Part of a small language model's weights.
Architecture: LayerNorm before each block, no position embeddings, biases, tied embeddings, ALiBi.
Training: a variant of Adam for these matrices, 580M tokens, 4425 steps.
Each number is 200 + 30 x the weight over its row's rms, rounded and kept within 0 to 999. Layers, rows and columns count from 0. The size before them is the row's rms in percent of the matrix's.

# v: layer 2 attention value, 640x448, rms 0.016, rows 437-447, columns 224-335
# o: layer 2 attention output (transposed), 640x448, rms 0.0139, rows 437-447, columns 224-335
# q: layer 2 attention query, 640x448, rms 0.0242, rows 448-451, columns 224-335
# k: layer 2 attention key, 640x448, rms 0.0236, rows 448-450, columns 224-335
v437,092,197,213,239,309,214,199,241,225,183,186,202,253,198,214,152,179,175,181,197,213,181,182,130,235,222,225,246,190,204,183,197,228,194,226,169,213,162,148,179,200,203,215,235,219,259,204,163,209,291,180,255,224,252,227,153,185,185,212,267,220,260,220,231,204,172,157,252,174,213,225,207,242,201,199,210,169,224,259,194,228,213,209,232,182,178,146,213,207,187,236,229,178,161,227,200,214,186,214,153,184,209,192,207,139,205,208,148,175,205,244,114,214
o437,091,212,187,195,195,189,165,234,215,126,221,195,169,130,134,203,222,200,227,201,166,163,152,220,204,214,180,183,175,166,212,198,176,209,194,189,207,198,202,175,206,219,218,189,209,199,225,256,211,144,187,192,164,205,162,253,185,165,209,162,273,201,211,171,184,170,241,163,177,224,249,232,190,187,238,223,174,255,210,183,216,181,139,149,215,154,197,165,201,181,233,217,208,203,163,213,203,218,214,182,185,207,224,168,190,233,193,203,162,215,220,209,136
v438,089,208,219,157,203,192,215,210,224,179,226,218,216,188,264,232,154,211,240,217,207,171,242,185,225,172,188,165,181,217,197,192,181,204,196,218,158,220,92,154,224,160,179,203,203,208,202,232,163,170,192,217,191,176,220,181,180,169,220,230,177,172,201,159,193,160,221,220,196,156,268,234,160,262,180,202,250,266,170,219,195,195,193,193,200,203,239,198,195,189,198,215,204,217,208,203,206,198,146,162,193,192,163,179,211,253,227,205,207,181,160,228,190
o438,080,228,176,237,183,167,222,207,201,182,241,170,218,229,208,233,177,163,141,146,225,221,223,217,158,205,183,206,186,231,184,225,200,182,216,219,214,234,195,224,192,198,243,187,205,161,166,164,255,166,244,185,207,222,193,193,190,211,173,182,198,223,173,203,248,223,194,219,228,216,165,176,207,182,188,154,208,190,224,280,141,225,240,214,201,203,260,257,175,158,193,197,184,280,244,212,207,153,185,166,149,163,224,239,242,173,231,225,238,209,148,198,202
v439,094,211,205,183,179,229,190,218,170,255,152,224,222,199,144,202,182,166,210,199,142,201,259,231,186,170,225,188,252,166,202,229,163,203,191,211,207,213,170,202,229,244,260,183,213,211,234,209,220,176,153,166,182,153,210,216,253,226,234,186,170,186,223,196,173,197,166,199,178,187,146,167,154,113,212,184,191,242,184,190,248,208,143,183,166,177,194,179,177,216,183,196,179,189,164,197,206,246,198,153,202,185,194,184,173,185,227,210,168,184,179,177,146
o439,105,175,180,254,233,223,263,221,168,222,237,182,199,238,267,190,162,174,179,212,282,213,171,199,196,237,216,226,235,226,237,202,181,192,192,203,204,201,217,192,138,218,173,198,223,180,228,110,197,229,237,145,220,197,182,103,196,225,211,201,185,206,191,233,202,206,222,209,252,191,156,200,216,203,201,202,251,165,208,207,176,200,227,235,179,253,219,250,197,193,168,168,202,194,255,213,165,191,167,219,188,200,197,242,214,183,210,173,219,170,231,207,256
v440,101,211,204,182,182,171,166,229,212,210,192,245,244,190,248,191,122,237,187,180,213,206,187,229,190,189,176,200,216,214,215,190,180,227,238,216,189,211,220,198,189,172,221,195,175,223,201,259,162,146,195,203,185,186,171,194,158,202,181,168,167,226,204,238,190,191,244,150,217,236,170,214,213,183,159,273,179,194,195,228,198,211,216,199,166,230,243,141,205,227,257,175,244,167,174,171,189,189,240,182,243,187,200,292,217,194,225,223,183,236,286,187,176
o440,095,188,158,221,216,192,252,173,225,213,213,173,252,239,239,217,238,211,176,153,186,138,239,196,218,183,181,209,215,199,195,159,208,215,196,272,151,209,211,164,222,185,210,169,248,192,223,137,225,222,251,184,195,217,174,188,237,208,209,240,151,179,179,216,191,214,169,219,195,188,192,213,175,227,217,151,220,221,233,175,204,212,173,217,209,210,199,233,163,172,144,211,230,222,200,188,227,247,139,179,188,194,186,235,201,234,202,225,209,173,167,133,199
v441,106,178,227,202,164,279,200,171,174,208,216,155,212,155,199,198,214,193,186,172,203,162,311,214,161,189,173,186,172,189,169,196,164,181,159,257,223,224,216,219,241,240,172,175,219,199,247,186,209,217,167,118,198,194,229,198,227,173,241,202,165,232,173,230,167,219,180,216,169,260,180,213,164,232,178,223,214,226,227,210,192,237,193,211,169,142,185,200,251,238,241,203,180,176,197,199,148,211,191,153,196,194,211,231,234,213,224,246,226,216,221,212,164
o441,114,172,204,245,259,225,227,229,216,202,193,198,161,232,264,194,123,217,175,206,250,219,194,190,189,225,237,221,244,212,272,195,122,205,226,167,169,196,186,204,144,188,179,195,237,197,211,155,185,204,218,160,198,152,172,175,192,252,198,240,221,192,190,230,179,213,200,226,222,192,206,219,225,212,163,203,231,159,200,208,168,179,230,216,216,209,216,223,176,203,181,149,223,183,238,199,146,190,126,217,228,177,171,239,202,194,228,223,220,204,215,215,233
v442,084,225,249,220,235,236,191,228,209,219,208,198,153,132,201,193,173,218,240,223,117,223,235,180,218,154,208,234,191,164,152,168,225,194,207,226,192,168,237,219,194,182,121,165,182,193,190,187,205,200,240,253,172,184,156,182,238,235,174,199,156,187,208,177,208,205,228,209,213,226,188,171,190,169,197,241,176,161,183,260,211,220,211,134,225,217,228,108,233,205,163,160,186,153,198,167,242,155,200,235,140,159,206,188,160,208,187,190,154,238,206,251,157
o442,079,223,222,191,178,217,250,175,209,203,172,173,273,184,229,195,235,210,199,165,229,203,262,230,233,211,183,249,180,215,240,228,154,250,279,228,219,196,179,200,204,255,180,198,212,203,230,151,155,180,209,218,240,196,159,184,235,185,214,235,145,218,207,209,181,188,152,223,232,213,167,199,191,258,161,164,254,232,225,168,158,212,170,231,182,189,164,262,200,161,195,213,260,203,235,220,195,196,210,151,264,157,166,231,232,201,195,242,233,218,144,141,215
v443,094,233,194,223,223,194,125,219,131,204,204,137,199,208,163,207,238,231,316,181,178,185,213,151,168,172,239,210,235,188,153,213,175,190,163,256,167,153,227,246,232,198,173,227,229,151,232,238,246,169,198,162,191,224,214,228,236,157,208,204,207,151,167,198,160,215,214,194,216,265,173,211,182,193,213,187,238,204,211,242,222,184,152,174,205,245,186,193,215,230,208,164,205,211,245,166,212,162,206,148,186,214,158,196,154,211,199,206,251,184,188,227,213
o443,087,179,172,174,145,208,225,168,225,235,254,185,227,189,197,204,185,212,175,203,162,190,210,276,202,222,205,214,266,190,193,198,211,165,175,186,200,213,176,164,190,212,210,195,175,252,217,183,181,253,220,205,222,160,170,161,197,239,223,174,195,211,175,223,185,218,188,185,169,172,171,226,260,176,171,178,228,151,181,175,161,179,194,221,198,221,207,235,208,208,185,188,198,151,221,187,148,279,188,213,225,177,192,150,184,192,197,210,231,196,215,153,225
v444,089,195,177,149,165,215,189,245,216,229,220,194,176,228,232,139,203,187,216,181,196,226,212,250,207,188,189,250,216,195,206,207,206,169,186,207,125,205,230,159,165,249,206,209,216,182,187,196,209,222,163,211,201,202,151,209,195,186,240,179,167,208,215,160,157,196,244,207,200,219,263,188,187,181,156,191,160,210,224,184,189,199,149,184,149,183,195,190,183,205,256,214,165,196,165,237,202,187,204,173,229,178,174,179,222,232,149,181,229,240,224,168,172
o444,081,116,175,237,177,226,204,200,177,208,206,203,140,211,243,215,135,199,182,204,224,228,207,133,218,221,269,154,194,235,198,215,232,183,162,160,172,247,198,217,154,213,161,169,185,197,203,175,223,208,235,215,181,171,167,198,204,166,158,185,276,212,211,249,182,248,166,232,240,158,219,208,216,208,188,242,203,150,236,222,221,171,248,205,193,253,233,185,166,166,167,175,201,258,251,192,176,214,145,198,141,211,218,219,219,214,254,187,200,215,213,231,224
v445,088,190,160,159,248,179,194,257,245,218,199,172,213,167,264,224,266,157,157,201,197,193,199,186,196,232,220,215,196,226,187,204,197,286,152,184,233,260,232,176,209,188,218,187,193,176,184,159,163,221,230,184,197,201,200,232,159,173,198,221,230,208,217,211,221,172,226,239,186,196,96,276,216,185,230,186,245,181,141,175,215,187,176,188,184,173,194,219,218,169,247,221,184,189,220,238,207,252,164,216,214,180,246,222,198,176,203,214,231,196,180,177,190
o445,079,177,165,187,192,198,248,176,174,181,150,234,157,263,151,174,215,227,235,208,170,189,106,176,264,220,175,223,207,193,173,198,188,201,271,198,228,169,154,211,188,176,180,235,187,230,240,205,213,204,238,253,235,219,182,212,183,221,216,231,169,143,186,185,240,228,217,193,229,197,245,192,208,207,208,166,199,203,212,203,194,210,215,197,160,190,185,166,156,227,197,170,184,197,170,212,199,187,216,243,202,284,173,187,256,218,182,158,158,192,221,187,196
v446,088,174,167,192,122,218,225,211,195,186,189,265,163,172,230,221,154,179,227,212,239,190,232,198,173,210,218,227,172,192,195,201,193,171,235,205,234,234,162,157,144,213,188,189,171,228,237,144,169,213,142,218,174,147,169,201,229,188,190,188,208,200,241,199,215,170,171,206,214,231,184,162,207,207,242,193,151,191,204,198,234,211,151,213,161,153,234,207,172,196,198,253,249,189,183,233,179,199,214,182,220,196,203,190,263,145,216,237,188,219,248,205,201
o446,085,232,120,238,233,160,242,230,200,184,203,153,190,231,208,211,189,193,182,158,162,158,161,199,165,189,190,191,208,175,198,212,209,188,216,225,197,247,204,190,211,196,194,138,223,168,142,147,240,189,205,186,207,222,204,162,178,194,190,220,184,202,194,235,207,241,164,213,251,199,198,225,185,192,185,220,190,238,228,239,172,195,208,230,193,267,258,229,182,213,183,199,222,299,194,230,230,211,179,225,152,207,186,227,211,194,249,174,177,120,148,183,193
v447,088,206,211,192,175,198,233,205,157,211,217,238,147,221,213,191,251,212,220,217,199,232,160,195,197,177,211,207,208,162,202,165,192,213,240,212,145,165,228,192,238,179,198,234,198,204,237,192,198,145,169,154,210,172,228,214,173,218,212,172,260,217,208,182,250,187,160,185,177,214,203,270,205,207,153,166,154,198,225,169,216,199,256,160,191,241,163,202,174,169,167,204,193,178,189,196,195,184,117,161,187,219,217,116,144,211,189,182,193,204,188,242,177
o447,078,214,196,185,182,167,204,186,193,207,199,186,268,215,179,219,233,165,151,164,180,181,232,217,153,191,231,179,220,212,151,187,188,208,140,198,233,210,194,194,229,210,205,204,192,210,169,179,233,236,172,216,199,189,254,190,209,245,117,224,169,248,168,146,158,233,156,235,196,191,197,198,199,213,189,170,242,150,193,197,225,215,167,225,145,188,238,208,227,176,232,190,214,178,158,221,167,249,220,156,172,149,182,204,188,209,218,205,230,208,185,163,214
q448,094,206,192,133,269,189,209,192,221,250,215,194,212,163,207,188,244,199,133,199,216,203,131,248,165,160,249,176,174,207,187,157,177,190,216,202,229,155,231,235,191,188,228,225,255,244,169,246,235,150,187,203,185,211,183,179,219,214,197,194,201,205,187,200,191,226,199,193,200,190,262,230,204,253,180,239,259,217,161,245,192,160,222,185,241,163,194,167,177,148,219,180,199,234,154,230,216,246,194,180,216,248,204,225,243,190,185,207,218,238,203,171,209
k448,097,239,136,207,185,222,233,197,193,190,219,182,134,124,122,162,218,174,179,207,203,174,186,226,194,212,142,186,236,147,183,207,214,242,199,186,236,187,194,208,202,175,225,183,174,158,202,196,216,203,207,184,231,231,189,197,181,190,173,238,194,226,183,230,236,210,210,183,183,193,159,255,242,245,123,215,247,183,229,225,196,183,194,126,230,151,222,192,189,187,201,205,153,142,201,182,193,224,194,218,178,188,261,220,209,208,219,173,207,139,249,207,237
q449,095,192,202,183,212,206,222,165,216,185,173,203,183,201,197,165,234,226,156,201,180,209,160,242,153,205,179,180,211,201,132,156,226,185,191,234,201,125,277,226,186,211,212,268,228,230,165,224,204,182,250,175,236,201,198,170,200,198,136,189,183,155,180,151,232,182,206,214,156,199,196,220,163,185,206,220,179,190,193,178,165,222,202,225,246,131,217,276,201,191,196,222,185,245,221,211,176,165,223,189,206,213,234,185,196,228,236,212,199,183,165,178,173
k449,101,194,172,171,171,196,236,160,122,219,197,144,194,191,122,200,245,172,173,140,181,171,199,195,263,223,187,187,188,154,173,167,166,188,214,183,186,215,194,239,180,180,207,180,215,230,208,194,188,230,186,231,227,238,194,208,206,147,172,198,193,243,218,197,197,223,229,207,209,160,165,251,227,210,184,194,184,184,177,207,174,199,168,138,241,162,193,235,210,174,157,188,204,182,205,170,203,232,156,247,215,189,189,214,153,205,160,203,228,181,161,186,253
q450,105,161,201,171,230,199,195,154,237,221,207,209,238,214,238,246,216,180,183,160,202,228,159,229,149,213,215,202,182,202,211,167,236,196,192,249,191,132,229,252,191,188,256,217,224,234,159,204,219,178,187,208,148,275,178,224,219,177,157,247,190,172,159,118,229,157,223,185,160,196,193,219,227,218,205,200,199,199,188,190,166,147,242,193,261,135,220,205,147,156,226,219,191,232,249,212,194,167,181,160,215,210,238,197,194,210,207,235,222,208,164,154,205
k450,105,196,176,207,167,226,223,163,223,213,181,185,188,155,144,194,249,195,214,152,122,163,173,242,197,230,168,160,235,149,159,244,266,279,199,209,224,202,228,210,238,204,190,187,220,222,210,195,199,215,175,248,221,238,189,195,198,191,171,200,202,233,165,194,226,209,216,242,174,156,156,216,228,183,198,197,207,128,197,184,172,170,215,118,277,182,148,180,167,205,162,218,201,234,209,178,205,242,153,239,252,233,270,230,232,176,177,196,240,183,210,178,181
q451,095,208,178,185,181,186,195,191,147,237,162,249,193,189,195,186,179,249,191,202,197,181,202,196,125,181,195,207,172,182,203,161,180,162,218,156,189,207,223,216,163,209,151,127,159,147,151,199,207,185,255,228,219,258,229,220,167,220,218,214,124,208,238,214,189,201,147,186,207,274,215,225,232,133,225,187,228,229,209,186,198,213,194,161,188,185,259,168,223,154,228,190,161,203,228,240,193,165,238,199,147,180,229,189,139,185,159,165,200,189,148,196,272